Each number is 128 + 32 x the weight over its row's rms, rounded and kept within 0 to 255. Layers, rows and columns count from 0. The size above them is the row's rms in percent of the matrix's.

# layer 2 MLP gate, 1536x384, rms 0.118, rows 640-663, columns 192-287
size [ 93 100  96  95  98 106 106 107 105 116 105 102 111  99  97  81  98 106 109 106 100  99 105  93]
[[ 90 144 119 130  70  99  97 111 116 133 172 194 172 130 107 127 133  98 145 109 122 182 121  96 151  99 158 150 115 144  91 101 149 150  95 114 147  83 135 119 132 102 177  84  91 143 108 135 131 167  91  93 134 198 163 141  60 107  95 113 107 139 129 169  74  86 167 156 128 112 154 131  92 152 109 167 149 105 144 107  32 135 176 142 152 147 159 138 132 121 153  77 153  78 131 175]
 [140 123 108 152 174 127 108 216 141 168 107 159 163 160 104 106 109 116 130 119 125 116 118 152  34 123 106  85 102 175 104 174 148 204 150 132 119 145 128 142 129 174 119 149 141 133 136 178 123 167 172 157 141 138 135 108 120 109 126 124 141 131 147 141  74 173 109 133  81 105 106 126 147  86 160  84 148  91 155 175 102 126 128  93  83 125 132 142  77 127 187  88 149 164 164 120]
 [191 161 120 167 142 187 142 105 160 117 103 136  91 152 134 131 125  74 108  99 164 100 154 163 108 161 115 148 155  80 135 127 156 104 128 105 127 125 158 114 110 178 144  67  72 141  53 158 124 139  95 181 134 175 161 131 189 105 130 109  99 109 161 169 141  62 100 108  70  80 129 123  89 101 122 121 116  90 122  84 155  62 117 102  58 134  75  83 153 174 160  72  62 147  86 118]
 [132 131 129 159  79 144 121 199 116 190 146 183 158  72 169 169 136  63 118 125 141 178 109 163 103  50 121  78 116 138 180 100 152 164  82 126 140 110 151 131 210  75 169 111 149  82 139 138 120  98 149 156  64 121 134  88 158 112 118  75 182 112 162 139 152  48  99 145 118 127 128 219 157 134 112 140 120 174 108 110 121 125 157 128  83 125 129 169 101 102 160 104 105 142 154 159]
 [154 143 181 112 115 126 121 129 161 145 104 144  23 137 120  89 113 120 153 100 127 112 174 105 161  93  76 146 109 152 108  51 126 117 111 151 130 132 117 139 102 166 106 154 109 141 104  62 153 134 123 145  99 161 130 128 118 103 124 190 143 147 135  49 109 153 106 137 109 148  86 153 121 105 125 157 116 149 151  72 196  91 102 117 104 114 159  53 114 152 115 140 165 108 146 101]
 [ 95 123 103 160 142 150 141 162  86  85 147 184 169  96 128 144 114 142 128 103 180 187 116  70  97 136 124 134  88 124 155  71  96 202 115 177 110 140 155 134 175 178 153 114 120 100 143 124 215 174 193  97 174 162 111 157 124  85 113 119 155 170 111 168 134 173 143 123 109  80  89 138 167 128 123 139  78  89 134 175 118 130 112 211  98 141 111 137 143 143 129 116 109  62 117 124]
 [108 135 196 147  98 114 116 165 134 158 123 164 117  66 111 154 214 180 138 114 176 166 156 112 112 139 134 142 110 106 120  86 125  62  97  63  98 111 113 167  62 122  90 116  94 120 144 115 156 111 137 113 100 117 162 126  71  68  51 147  82 142 107  85 124 163 158  56  90 148 137 133 129 106 104 118 157 156 150 100  63 127 137 110 138  94  42 101 142 119  96 159  92 100 148 124]
 [140 108  86 164  67 112  96 172 160 118  87 120 152 121 100 153  90 113 183 124 138 161 134  85 127 121 157  73 176 139  37 129 124 204  96 167  90  98 128 119  81 113 137 180 155  75  84 108 109  72 132  77 102 120 142 135  96  92  45  96  95 171 132 111 157 122 113 103  99 108  97 139  86 173 141 101 133 129 140 162  89  89 111  81 150  84 127 149 135 103 119 124 134  97  76 161]
 [103 121 129 151  82 169 119 125 174 135 105 101 136 117 155 140 135 110 125 160  77 179 110 136 111 152 149 134  95 105 141  86 109  69 111  93 113 108  99 132 150  95 139 127 134 155  84 147 123 161 146 103 167 125 119  88 133 151  69  65 104 127 166 153  91 123  73  96 165  77 146 171 181 104 175 196 128  89 159 137  57 146  46 167  99 102  58 136 132 114 130 144  81 161 130 126]
 [ 87 103 142 131 108 116 134  99 158 119 148 154  97 134 146 140 111  80 141 128 112 180 109  99 128 154 156  98 126 131 172 169 118 130 116 115 118 128 155 135 139 181 113 118 138  74 143 156 146 101 177 108 145 129 137 172 145 156 164 163  64 164 104  99 188 176 110 104 141 167 146 135 150 124 109 110  92 155 146 131 139 103  79 190  49  96 126 136 102 128 175 106 150 122 172  28]
 [137  97  82  93 120 116  86 129 125 140 171 130 116 114 108  83  96 108 155 136  90 104 117 101 111 113 134 174  66 135 148 131 135 125 138  75 206 157  59 157 128 102 111 146 118 140 144 103 153 108 128 115 142 113 141  87 113 138 102 130  82  98  90 123  88 143 161  93 163  97 165  85 211 150 155 117 159 113 135 119 145 158 148 181 158 138 118 142 160 142 142 174 161 115 171 113]
 [120 135 154 104 139  81 131 152 145 165 145 122 163 126 100 156  98 143 129 156  85 110 152 216 119 127 155 137 105 123 144 109 178 135 156 134 124 135 153 152 168 167 138  84 150 223  92 228 139  71  90 198  87 128 145 128 145 128 197 153 192 110 133 127 133 126 127 150 177 130 120 133 158  86  94 208 183 139 140 128  89 116 173 135 103 158  97 124 102 139 113 115 150 202 134 109]
 [152 135 112 140 109 129  93 133 144 166 163 175 102 165 134 235 143 137 137 138 108 127 103 107 108  87 178  77 144 104 128  93 101 119 126 135 103  99 107 108  91 144 151  94 118 105 139 185 129 228 180 149 155 108 145 108 179 119  87 156 129 156 160 117 135 141 107 115 182 133  68 131  94 196 171 140 162  86 142 152 152 126 151 155 147 106 175 125  95 149 168  98 131 153 122 100]
 [145 114 141 161  87 113 112 176 136 166 100  98 123  86 145 125  83 143 135 146  64 121 126 112 139 145 166  91  95 128 118 108 139 168 110 148 121 115 137 175 163 140 194 122 127 108 132 189 180 135  79 117 157 155 146  85 124 137 111  98 107  90 130 121 139 104 147  92 197  96 114 151 125 166 116 167 178 123 144 101 150 153  69 181 151 139 143 124 113 113 114 134 101 170  91 171]
 [110  81  82 137  98 115 116  78 165 108 160 105 140  82 137 126 161 108 134 139 198 122 119 107 103  52 129 128 187 167  94 133 137 162 113 143 186  93 160 115 103 136 140 123 168 111 170  89  83 192 140 145 117 139 158  98 110 151 207 154 106 142 118 112 156  35 131 143 101 113 114 115 126 131 147  94 119 152  66 190  82 124 142 172 111 158 131 136 142 135 136  65  54 131 120 121]
 [132 161 185 195 104  99 174 179 159 140 150 120 137 147 122 129  80 197 135 114  88  89 129  91 197 157 124 149 170 147 136 137 130 140 151 117 118 182 146 185 137 110 146 139  70  95 107 115 158 186  78 146 126 158 144 128 140 135 115 115 131  94  30  64 105 127 185 157 123 131 150 143 121 126 186 103 151 108 145 155  47 110 121 154 162 123 143 133 107  72 111  69 133  77 186 122]
 [126 187 111 122 143 143 156 127 160 121 158 161 161 119 124 124 116 155 125 150 126 157 142 164 114 131 134 171 136 181 150 149 169  93 135 157 142 178 201 123 167 124 154  61 124 110 113 164 142 124 145 105 106 145 104  60  86 124  87 109 148 151 125  70 133 118 118 130  32  90 141 142 173 117 143 138 162  94 100  98 133  76 144 105 130 124  98  63 107  85 133 117  83 124 196 167]
 [129  74 128 111 120 136  77  76  65 147 175  85 146  89 188 174 140 128 136 102 143 131 152 118 115 108 151 189  94 124 154  62 128 190  85 169 162 125 115 126 135 136 160 104 130 154 101 148 103 204 122 122 143 175 170 111 120  77 112 111  81 114  97 127 127 187 129 157 158  92 198 147 171 155 130  99 151  90 115 170 125  98  94  95 143 167 134 132  88 106 167 128 115 137 149  95]
 [103 136 140 147 109  91 122 115  69  98  82 176 135  65 140 167 149 140 135 118 174 103  83  81 117 159  82 161 156 133 170  44 214 132  64 163  92  40 141 110 117  89 135 193 100 165 133  96 167 130 182 107 108  88 153 103 121 160  87  78 121 124 105 140  79 193 143 158  52 138 145 150 164 148 122 118 208  42  89 128 100 105 115 181 141 137  62 164 159 134 137 136 100  65 146 177]
 [ 97 152 151 134 159 112 174 160  94 156 129 139 174 134 140 130 143 147 111 118 178 114 132 177  98 116 114 159 121 136 179 153 157  28 171 133 115 145 101 139 138 178 147 194 130 120 125 135  65 146 120 132 118 106 127 109 138 108  96 113  89  92 138 121 133 199 116  88 107  71  84 121 171 118 129 193 131 151  89 134 121 107 129 114  60  66  36 175 155 174 136 144 117  95 130 154]
 [156 148 145 105  80  94 167 132 186 114 130 149 147  68 150 137 196 121 180 167 137 128 146 131 137 149 181 149 104 151 142  31 164 132  79 118 115  59 129 128 188  88 146 123 148 132 148 134 138 103 123 154 137 114 130 123 127 128  64 128 212 116 193 159 103 123 134 150 137  91 159 146 183 143 126 154 148 131 107  89 114 147 115  60 195 114  81 139 135 160 157  95 102 203  92 101]
 [151  83 136 131 135  96 130 110 186 138 162  90 107  93 177 193 153 135 143  66 121 198 127 121 163  85 165 135 122  69 103 181 126 111 134 147 120 164 158 138 137 160 139 138 147 129 157 169 106  92  73  35  94 202 122 143 136 113 114 133  63 165 159 117 121 141 135 126 138 167 161 141 129 107 177 118  94 138  87 112 134 100 141 110 128 148 161 122 105 111 103 132 160 111 152  95]
 [147 127 114 131 169 164 130  93 158 128 111 131 142 172 130 109  97 178 122  86  71 182 140 140  86 166 154 120 115  93 159 129 171 147  40 130 146 145  99 182 171 110 147 111 112 190  91 142 211 134 190  94 181 145 101 108 127 107 181 117  93 133 126 161  61 117 128  88 157 120  91 167 159  99 160 147 142 121 152  99 111 106 129 154 139  92 148 169 124 122 181 120 157 152 167 167]
 [181  62 177 132 113 108 107 151 149 112 119 101 118  88 153 119 146 136 120  88 181 165  97 182 141 103 144 131 107 190  70 119 127 106  78 104 119 102 118 125 150 118 131  87 114  95  98 111 133  96 120 160 167 190  91 139 102 174 134 193  59 140  73 116  81 124 121  82 148 116 143 152 129  79 142 160 144  99 116  65 131 155 184 140 134  84 141 148 114  77 171 113 153 127  79 151]]
# layer 2 MLP up, 1536x384, rms 0.125, rows 640-663, columns 192-287
size [101 116  94 100 100 111 104 102 111 112 113 101 102 106  99  90  97 100 104  94  98 104  99  90]
[[ 95 168 109 171 155 164 203 128 102 135 127 195 156 154 131 121 109 139 108 128 127 171 141 143 110 150 117 121 185 120 162 104 182 118 108 134 125  76 129 180 144 170 137 113 100 111 130 178  92 155 134 132 119 124 110 138 159 116 136 128 137 110 109 155 152 129 142 222 104  95 130 127 135 161 136 140 128 135 132 118 141 164 108 144  71 114 134 139 143  93 139  84 133 191 121 178]
 [100 143 102 113 139 167 100  99 111 115 249 125 125 160 114 141 168 111  99 160 170 136 113 108 109 115 134 194  91 149 102 106 130  92  96 142 130 153 133 138 138 161 176  86  91 156 149 106  93 180 168 150 111 156 142 141 157 101  58 122 103 115 122 133  98 103 134 131 119 149 154 105 154  83 137 152  91 114 100 176 184 137 155  88 146 120 140 123 162 151 115  81 134 160 169 118]
 [195 124 105 142 139 181 146  97 179 120  96 116  66 133 130 133 133  91 126 137 160 118 153 128 108 176 119 152 142  66 166 120 133 131  95 128 132 122 137 140 100 164 150  48 101 156  92 143 104 143 111 170 143 185 172 117 171 111 135 112 100  99 144 135 109 102 111 113  80  97 122 133 108 125 144 112 116  87 104  86 138  55 112 105  57 149 100  69 170 149 139   9  56 160 117 124]
 [107  70  96 149  98 145 125 160 134 157 114 145 172 103 152 108 109  79 118 132 138 153 125 180 145 106 114  68 110 122 165  84 127 216 101 113 143 140 142 106 156  50 164 154 191 100 114 165 143 147  97 136  80 139 156  80 154 112 170  77 188 165 158 129 140  58  89  84 162 138 122 147 123 140 106 151  99 190 143 122 100  76 134 131 134 153 115 160 132 168 102 120 119 143 148 200]
 [195 121 114  86 170 109 156  97  68 163 174 121 101 174 119 146 124 132  71 109 107 128  89 128 163 122  89 153  61 159 135 134 100  52 142  84  87 164 150 152 157 109 144 100  80 141 157 105 138 121 101 134 130  57 128 153 117 114 153 188 120 132  99 164 156 146  96 119 106 163 153 137  94 136 152 111 109 114 202  87 186  64 152  65  99 110 129  53 106  83 121 224 156 216 148  90]
 [123 109  70 160 132 117 106 120 126  99 102 155 112 117 127 168  57 128 135  72 177 176 122  91 134  81 106 116  90 102 175 106  92 166  72 166  94 176 199 182 150 151 147 114  83  97 182 114 176 156 180 117 178 124 117 146 152  79 144 135 128 161 134 138 191 146 150 137  96  87 120 162 159 130 120 159  86  74 146 160 101 123 159 167 136 147 135 140 143 141  95 149  96  70  76 146]
 [120 139  54 124 108 119 161 148 205 100 100 117 151 143 144 129  99  71 148 100 125 100 115 167 121 124 150  31 172 103 110 156 108 187  98 117 157 132 136 146 155 149 105 140 104 131  80 148  99 129 132 204 123 139  96 145 156 165 240 107 197 123 145 161 145  43  92 162 139 122 102 126 146  90 142 130 154 162 142 158 171 143 104 120 122 128 176 129  95 103 159  72 132 150 102 108]
 [109 119 195 106 164 187 156 123 136 167 137 102 125 166 163 158 123 174  78 105 151 144 128 199  97 141 133 171 128 160 122 159 119 131 153 122 119 140  79 123 153 134 125 133 159 123 154 177 140 189  96 137 165 181 182  97 132  99 114 159 118 109 135  87 119  87 101 126 155  67 217 167 119 118 124 139 146  88 142 113  66 131 151 115  94  91 156 141  86 140 138 164 175 208 144  88]
 [122  75 135 158 180 173 150  98 115 105 117 135 131 109 159 124  72 133 171 128  52 130 141 183  98 177 133  92 103 124 132 132 125 171  56 147  88 144 168 124 112 150 119  75  86 108  99 176  35 161 139 153 126 110 146 153 139  81 134 165 132 138 160 113 165  75 132 135 127 110  72  75 118 162 134  82 124 146 148 107 143 131 108 147 179 103 117 161  89  89 172 120  94  85 117 110]
 [ 77 127  78 153 173 122  99 149 152 126 156 119 161 131 138 136 150  76 123 114 118 136 128 134 148  83 154 175  81 161 127 136 202 127 157 118 134 100 169 106 113 130 145 181 153 155 110 122  95 173 159  99 108 147 137  71 106  55  99 120 159 104  90 193 105 152 124 125 121 114 129 119 135 118 134  61  88 103  90 108 219 107 153 116  88 109 102 133 172  84 105 149 132 190 133  93]
 [137 110  78  63 154  78 116  99 130 120 146 122 134 128 126  59  90  97 167 160  93  81 122  74 122 136 103 130 119 122 130  86 136  94 173 101 203 157  75 176  95 110  98 146 124 141 120 101 144 121 121 145 172 143 141  88 105 136 127 161 127  87  98 158 182 127 132 107 136 113 135  92 204 162 147 130  88 112 150  97 135 156 157 192 129 120 121 117 150 173  93 145 137 126 190  92]
 [ 89 122 152 124 140 105 115 109 205 129  77 164  99 127 178 140 106 100 153  81 120  66 117 115 154 159 154  98 104  98 111 147  75 186 107  93  51 136 115 150 134  76 127 145 157 137 102 147  85 147  99 158 140  90 123 130 137 202  85  78 190 128 206 126 120 198 139 167 125 130 169  98  31 168 131  93 104 142 131  75  86 142 141 174 125  90 112 105  77 125 121 100 110 133 111 114]
 [135 123 133 174 170  97 108 195 110 157 164 108 138 133 203 124 138 124  87  73 116 185 136 138 114 139 169 160 102 177 144  86 148 105 109 126 123 110 122 149 114 115 135 179 106 103 159 128 130  82 114 146 112 151  60 135 147  73  97 132 115  75 141 158 134 137 151 172  67 106 144 137 123  88 127  93 140 122  84  75 108 175 151 130 159 107 159 129 119  82 106 125  64 107 120 133]
 [107 140 125  79 157 141 123  88 124  92 148 163 106 175  92 133 160 109 134  96 181 108 122 140 105 120 100 161 163 135 136 136 148  71 143  56 118 110  98 108 124 107  72 156 108 133 134  50  45 104 189 134 103 105  92 171 156 126 136 168 150 167 134  98 103 165 121 146  85 145 123 108 143  67 143  92  75 128 112 136 128 100 192  51 113 116 105 118 124 154 164 167 127  97 161  93]
 [112 111 159  91 119 124 146 102 146 142 161 150 200 109 140 134 109 140 155  76 100 104 127 119 125  61 134 102 105 124  73 136 130 135 127  89 112 162  38 147  97  99 130  94  83 137  81  86 219 118 129 105 138  79 124 168 132 115  93 134 162 150  74 135 155 149 161 139 136 136 131 173   0 174 106 155 113 154 144 149  65 149 124 168 150 139 108 167 129  87 140 119 129 121 117 146]
 [143 139  93 103 128 146 116 128 162 143 126 113  90 142 213  91 151  52 125 104 106 161 142 176 136 141  79  71  70 140 119  96 162  91 109  74 117 100  76  95 134 153 157 177 137 194 159  85 175 140 160  73 140 152 125  74 122  99 113 137 126 157  77 139 113 135 155  52 173 114  92 137 143 126 102 123  87  95 134 183  98 163 126 124  87 131 107 171 115 111  87  49 136 184  84 123]
 [125  75 109 161  90 142 130 124 148 115 134 127 115 184 177  95 132 135  59 120 132 117 118 147 115 144 160 114 122 115 109 127 153 122  96 104  58  91  94 130 148 167 121 139 150 111 134  89 195 116  96 155 119 133 163 107 133 166 139 104  74 113 149 200  37 106 167 127 110 152 130 136 173 139 180 115 114  89 126 141 159 133 127 149  72 128 129 135 115 193 127 117 139 117 129 138]
 [139 131 122  84 105 160 106  81  70  70 174  58 118 106 133 208 137 104 150  52  97 132 154 144 122 150 162 131 123 151 150 104 107 236 109 104 139 124 166 131 150 117  87 165 147 163 106  69 102 151 174 133 110 159 100  92 105  50 148  88 109 152 169 125 124 100 112 102 153  80 169 151 191 158 134  95 216 105 175 167 102 132  59 101 126 136 137 105 116 129 134  55 132 160  65 124]
 [101 121  94 141 117  79 177 104  46 100  68 139 137  84 131 131 160 128  95 128 155 103  66  88 140 108 117 124 117 104 148  60 174 112 144 175  85  49 107 144 104  82 104 131 145 141 147 105 182  78 198  90 131 112 103  99 109 185 132 118 100 151  87 132 148 150 142 130  84 102 154 127 132 166  44 141 161  69 100 135 124 125 129 208 172  82  56 146 152  94 104 121 143 145 157 165]
 [ 93 150 116 166  84  92 202 120 113 137 120 107 138 138 143  93 147 168 167  81 146 160 130 163  95 110 118 145 131  95 146 119 104  27 150 146 126 145 109 159 139 174  98 164 117 145 160 143  97 119 107 151 130 116 122 103 113  90 138 115  63 112 143 104 165 203 139 126 127  97 120  98 125 121 112 171 150 137 109 159 109  93 129 131  85  80  50 167 111 187 145 151 120  94 140 150]
 [130 175 147 122 113 111 179 111 183 151 143 127 122  59 127 105 201 147 130 204 100 116 169 136 133 136 176 158  94 156 138  17 193 110  79 162 142  93 113 136 205  85 129 110 126 106 115 108 143 124 139 164 126 152 119 176 103 107  99 142 230 123 185 159 125 109 120 130 123 100 152 127 211 156 102 173 121 135  88  94  79 151 110  59 174 123 111 144  85 125 151  79  89 185 131 104]
 [134 102 103 105 115 107  70 137 122 156 123 102 119  79 110 130 115 152 160 144  91  71 146  89 187 126 106  46 117  90 116 152  87 107 178 100 113  97 144  89 136  98 138 123 132 134 132 161 153 117  70 120 132 167 125 106 119 165  98 123 125 160  82 137 116 109 164 125 131 163 133 166  48 170 174 116 145 156 160 167 147 143 158 198 138 144 124 107 111 116 148 111 123  36  99 156]
 [145 153 122 136 151 165 133 105 172 115  90 109 139 164 129 100 118 177 125  88  89 156 136 121  78 178 159 128 130 106 143 114 182 142  31 104 148 140 121 178 166 114 138 124  94 193 118 141 205 131 173 114 153 134  97 112 134  86 189 117  92 129 110 160  79 123  88  87 153 113 111 165 144 106 167 159 111 100 142 117 109 103 110 141 157  98 123 148 150 112 180  97 170 151 157 180]
 [ 71 155 122 108 160 181 137 117  92 155 100 177 145 143  97 162 105 106 130 161  82 102 159 102 100 182 117 107 144  82 163 123 162 166 196 144 108  94 111 142 109 144  88 200 140 148 130 139 115 141  89 106 102  39 130 101 149  98 135 119 167 153 117 168 126 148  78 135 131 115 122  70 128 147 111 131 126 184 154 174 178  90  63 113 155 132 159 117 117 148  56 187 108 136 173 103]]
# layer 2 MLP down (transposed), 1536x384, rms 0.11, rows 640-663, columns 192-287
size [105 105  99  96  99 104 101 102 109 110  96 102 104 102 101  86 104 106 101  96 100  97  98  95]
[[128  99 121 101 101  93  60 138 144 118 122  83 120  88 115 141 141 104 110 139 114 113 137 123 139 123 124 107  56 144 116 171  65 123 158 145 124 163 140 106 139  98 123 170 180 155 143  98 129  82 120 151 133 121 156 106 152 156 142 124 108 120 166 114 131 112 101  39 166 136 134 126 147  76 130 127 133 101  99 136 108 115 163 114 159 134 139 139 117 165 122 160 133 100 152  65]
 [ 81 133 106  90  94 164 135  91 167 128 113 100 113  70  87 182 176 107 179 156  58 171 153 143 189 111 159 148 130 159 167  79 131 114 142  89 140 139  98  57 149 128 165 120 172 138 134 113 148 151 109 128  91 130 111 142 150 128 213 114 105 109  76  98  80 142 127 130 128  75 137 156  93  89 109 138 174 153 130 138 138 139 120 148 118 103  62 109 116 117 150 177 104 101  80 130]
 [170  75 100 101 102  34 107 133 142  64  56  97 129  95 126 152 107 144 156 124  82 208  77 111 163  86 173 106 150  97 160  94  95 159 106 138 134 191 154 152  84 134 139 132 140  94 178 131 160 124 144  97 139  95  85 181 118 147 135 171 145  91  81 114 154 144 181 118 171 127 156 154 205 142 115 117 142  93 106 162 111 196 134 161 173  87 213 122 123 115 115  54 129 128  98 106]
 [127 102 123 129 122 136 105 140 153  85 123  80  66 106 114 168 147 120 142 127 104 104 113 120 123 100 118 103 120 102  81 128 103 122 127 167 122 109 111  71 109  84 135  76  77 110 107 106 141 113  99  76 160 129 115 112 136  94 105 126 150 126 101 112  99 118 121 207 154 126 136 147  89 136  85 152 114  36  89 207  43 136 147 189 153 107 193  86 134 151 134  58 142 135 127  80]
 [ 77 107 164 172  79 148  91  57 180 122 129  99 126 118 140 162 121 105 152 141 138 147 131 102 117 106 132 178 134  94 108 123 186 151 121 166 154  50  63 113  58 153 109 187 131 134  62 109 133 134 124 108 131 204 117 169 159 149  78 131 104  90 137  46 147 166 150 151 110 142  93 154 125 126  95 159 172 102 105 119 126 134 111 152 151 142 167 149 143 119 141 115 150 138 163 140]
 [131 143 109 141 144  96 174 152 128  89  79 160 118 115 155  90 123  95 131 143 133 111 160 109 137 134 114 151  56  68 162 171 110 114 131 155 124 126 127 122 118 156 106 100 139  60 141 105 113 156 150 179 186 140 172 112  95 142 135  60 141 166 134 150 104 137 137 139 125  87 169 149 110 115  81  98  25 140 139 133 160  99 135 220  45 140 157  65 122 144 165 146 160 108 123  77]
 [ 87 144 189  94 113 146 102  88  78 159 130 114 126 115 137 144 116 159  83 126 124 165 121  99 131  86 144 184 103 141 140  98 123 121 146 141 107 151 101 109  94  90 134 151 136 116 140 116 158 105  93  92 115  94 160  81  84  64  62 159  85 144 177  79 169 160 173  59 118 135 112 172  78 134 113 109 150 120 123 165  85 136 135 116  94 106  55  95 168 142 120 134 128 101 101 163]
 [145 141 105 171 160  86 114 148 113 135 133 148 168 134 153 113 119 134 117 165 119  90 125  72  88  97 110 110 151 125 137  99 165 107 119 124 116 109 176 122 133 164  99 121 135 153 129 104 117  90 120 109 158 125  64 139 140 119 149  94 122 166 141 169 176 156 136  95 155 211  64 115 126 142 114  80 124 127 147 159 135  87 120 176 135 119  66  64 106 151  60  63 132 124 145 164]
 [ 94 150 145 106 121 136 134 134 139 138  73 137 131 120 146 179 137  90 136 125 181 101 181 142 144  94 165 145 138 150 125 129 102  66 175 115 160 127 139 132 112 121 214 108 134 102  82  81 141 173 121  61 130 164 124  80 120 133 137  62  74  91 144 135 100  63 162 124 188 102 125 173 128 129 129 147 116  99 177 125 124 145 132 107  75 100 133  72 157 160  58 118 113 173 108 152]
 [141 140 153 149  86 148 133 117  95  49 119 171 158 160 110 183 117 143 133 126 128 104 114 145 113 129 136  58 143  77 180 145 101 159 133 120 108 163 103 191 118 179 119 134 158  81  86 130 215 154 124 137 149 151 165 122 141 100 102 104 101 142  88 107 169 168 146 146  57 148 125 157 116 197 135 111 131 149 156 135  78  72 138 162 107 155 117  92 126 119 126 100  89  92 161 135]
 [125 149 166 185 134 120 129 136 125 128 115 106  91  87 116 122 104 142 156 127 147 129 137 172 132  73 100  92 125 141 119 102 126 168 127  98 100  63 152  99 122 111 137 146 145 154 124  93 116 151 139 142 127 119 166 158 151  90 101 160 178 148 191 190  60 128 112 108 107  85 153 114 138 127 168 150 129 123 150  97 111 147 161  73  97  87 162 149 127 169 171 158  51 127 164 122]
 [ 93 175  97 121 127 146 163 108  91 101 114 171 161  61 111  99 107 124 142 197 136 203 108 136 101 115  82 159 137 135  96 101 193 106 122 233 174 146 139  90  84 173 115 113  96  53 124 169  98 121 184 137 142  96 173 175  85 120 140 140  93 167  35 161 168 120 123 124 116 140 128 125 103 120 127 103 103 113 154 133 111  88  73 114 172 154 117 161 127  96 164 143 125 131 177 130]
 [107 106 173 119 133 137 120 109 143 131  74 124 146 164  96 132 104 154 203 102  95  67  95 124 135 131  66 113 130 101 113 180 116 132 152 153 140 119 159 103 110 124 115 108 126 148  81 145  88 157 146  85 193  57 205 132 119 138 126 120 158 180 121  97 115 137 105  48 192 194  94 103  95 146 115 116 121 103 164 193 151  82 126 135 105 144 127 131 100 145 117 133 191 134 130 127]
 [142  98 137 171 137 141 146 172 137 174 132  74 127  73 146 147  84 139 153 116  79  85 106 130 127 137 146 100  96 116 154 133 117 118 129 147 141 132 117 174 189 110 204 119 162 132 136 168 172  78  92 135 138 136 146  91 153 160  87 105 101 101 160 121 128  87 164 100 167 160 115 167 158 153 113 163 172 128 140 124 166 186  66 190 126 164 107 109 100 107 133 130 117 168 126 152]
 [141 117  79 173 145 147  82 150  85 102 128 101  70 140 127  98 110 101 117 183  70 184 113 114 181 195 111 153 130  99 158  89 115 150 110 125 137 117 192 107 166 121 112 116 157 114 133 198  65 140 169 179  80 182 110  96  96 137 147 135  81  97 198 172 149  99 104  85 108 128 148 112 201  82 105  92 150 127 112  90 189 106 148  94  93 108 125  81 119 180 128 178 159  71 141 148]
 [129  67 110 115 116 138 106 108 130  85 132 110 140 104  81 158 150 150 180 142 161 149 116 101  97 119 198 191 174 102 123 130  88 157 172 136 113 123 135 103 117 129 119 100 137  98 109 199  93  71 160 155  99  95 140 152 115 134 154 106 104 135 196 120 153 130  97 208  90 138 140 156 156 109 166 140 126 180 132  60 215 136 113 146 153 128 158 106 174 165 176 247  97 125 112 139]
 [117 150 174  95 154 121 107 117  98 125 154 147 132  60 100 117  87 135 164 154  95 170 101 115 155  98  97  92 146 131  93  95  98 161 148 188 116 133 118  63  81 152 113 119 115 141 133 171 136  97 151 139 101 135 151 143 117 130 135 106 168 175  99  81 182 194  90 149  85  62 189 116 122 150 148 166  89 145 118  76  94  98 129  62  64 124 142  78 177  78 160  96 131 119 142 170]
 [ 89 174 127 135 127 129 167 160 190 132  93 188 154 192 150  51  97 104 118 157 106 141 128  87 115 129 144 138 123 104  67 144 130  90 124 144 132 145 126 158 135 107 143 126  96 112 122 140 107 111  96 138 110 114 107 171 104 182 143 152 175  81 131 140 130 140 138  94 128 112  80 133 109 131 139 107 100 132 163  34  84 157 180 148 131  74 171 128 123 151  57 201 125 113 171 119]
 [154 120 190 103  96 118  93  96 206 159 134 114 156 171  62 156 122 124 173 157 127 130 156 123 137 166 167 142 111 125 124 200 106 166  72  56 143 145 134 100 121 134 154 138 112 129 178 114 129 142 140 172 135 180 130 128 136  35 155 129 133 108 101 136 179 107 133 167 148 120 100  97 174  87 197 100  97 188 140  77 168 136 105  55 127 160 188 169  91 152 144 146  97  56 126 163]
 [136 157 112 115 102 150 115  91 151 144  99 145 134 202 106 130 113 155  88 139 166 135 221 108 147 169 122 101 133 122 138 110 129 134  70 131 155 117 123 106 102 121 146 103 101 114 149 129 134 115 143 178 111 151 137  88  81 113 141 162 113 149 109  90  94 118  98 164 154 205 122 119  63 173 121 122  94  36 154  83 128 108 135 157 144 191 192 108 152  72  83  90 123 150  92 130]
 [ 65  75 109 145 107  53  98 121  82 162 114 133 161 151 105 123  91 118 101  98 129 140 106 128  84 144  89 138 183  79  95 112 150 173 127 133 143 103 152 121  66 153 127 121  94 113 106 102 180  98 149 138  95 174 146 133 143 185 169  91  59 145 126  75 107 119 161 136 162  91  94 125 130 114 172 115  90 149 132 161 107 155 136 173 110 158 125  97 209 116  71  90 187 115 157 118]
 [152 152 156 136 137 120 142 152 150 114 123 150 181 149 123 124 113 127 119  78 125 112 114 126  68 135 114 189  89 164 128 106 169 164 106 131 180 135  79 167 153 164 103 120 115  90 126 135 158 161 155 134 157  71 140 140 101 107  95 127 127  61 133 107 188 147 123 181 129  92  96 107 212 128  66 139 143 105  99  63 126 153 111  95 128 125  74 170 145 147  97 179 148 178 144  99]
 [ 55 109  98  81  89 127 138  86  85 155 146 112  73 153 166 174 142 117 127 148 170 117 143 142 156  92 120 146  73 126 141 110  84 112 186 117 152  71 156  96  87 129 154 140 147  64 158 115  76 113 142 181 136  92 142 139 103 172 127 180 177  96 154 130 122 171 119 203 133 127  77 121 117 149 109 155  72 161  82 127 112 127 132 125 144 125 140  99 140 132  59 133  84 122 154  76]
 [186  95 139 165 121 139 173 147 181 105 144 102 109 134 150 100 136 158 153  76 145 170 142 165 181  83 154 106  98 169  42 126 137  89 103 120 113 161 140 122 101 122 112 108 135 105  78  92 106 119 152 143 150 163 120 134 101 168 100 166  79 116  96  81 136 118 119 104 165 150 120 135 144  56 108 155 110 111 149 134 104 150 189 213 109 110 111 164 160  82 130 199 120 101 103 143]]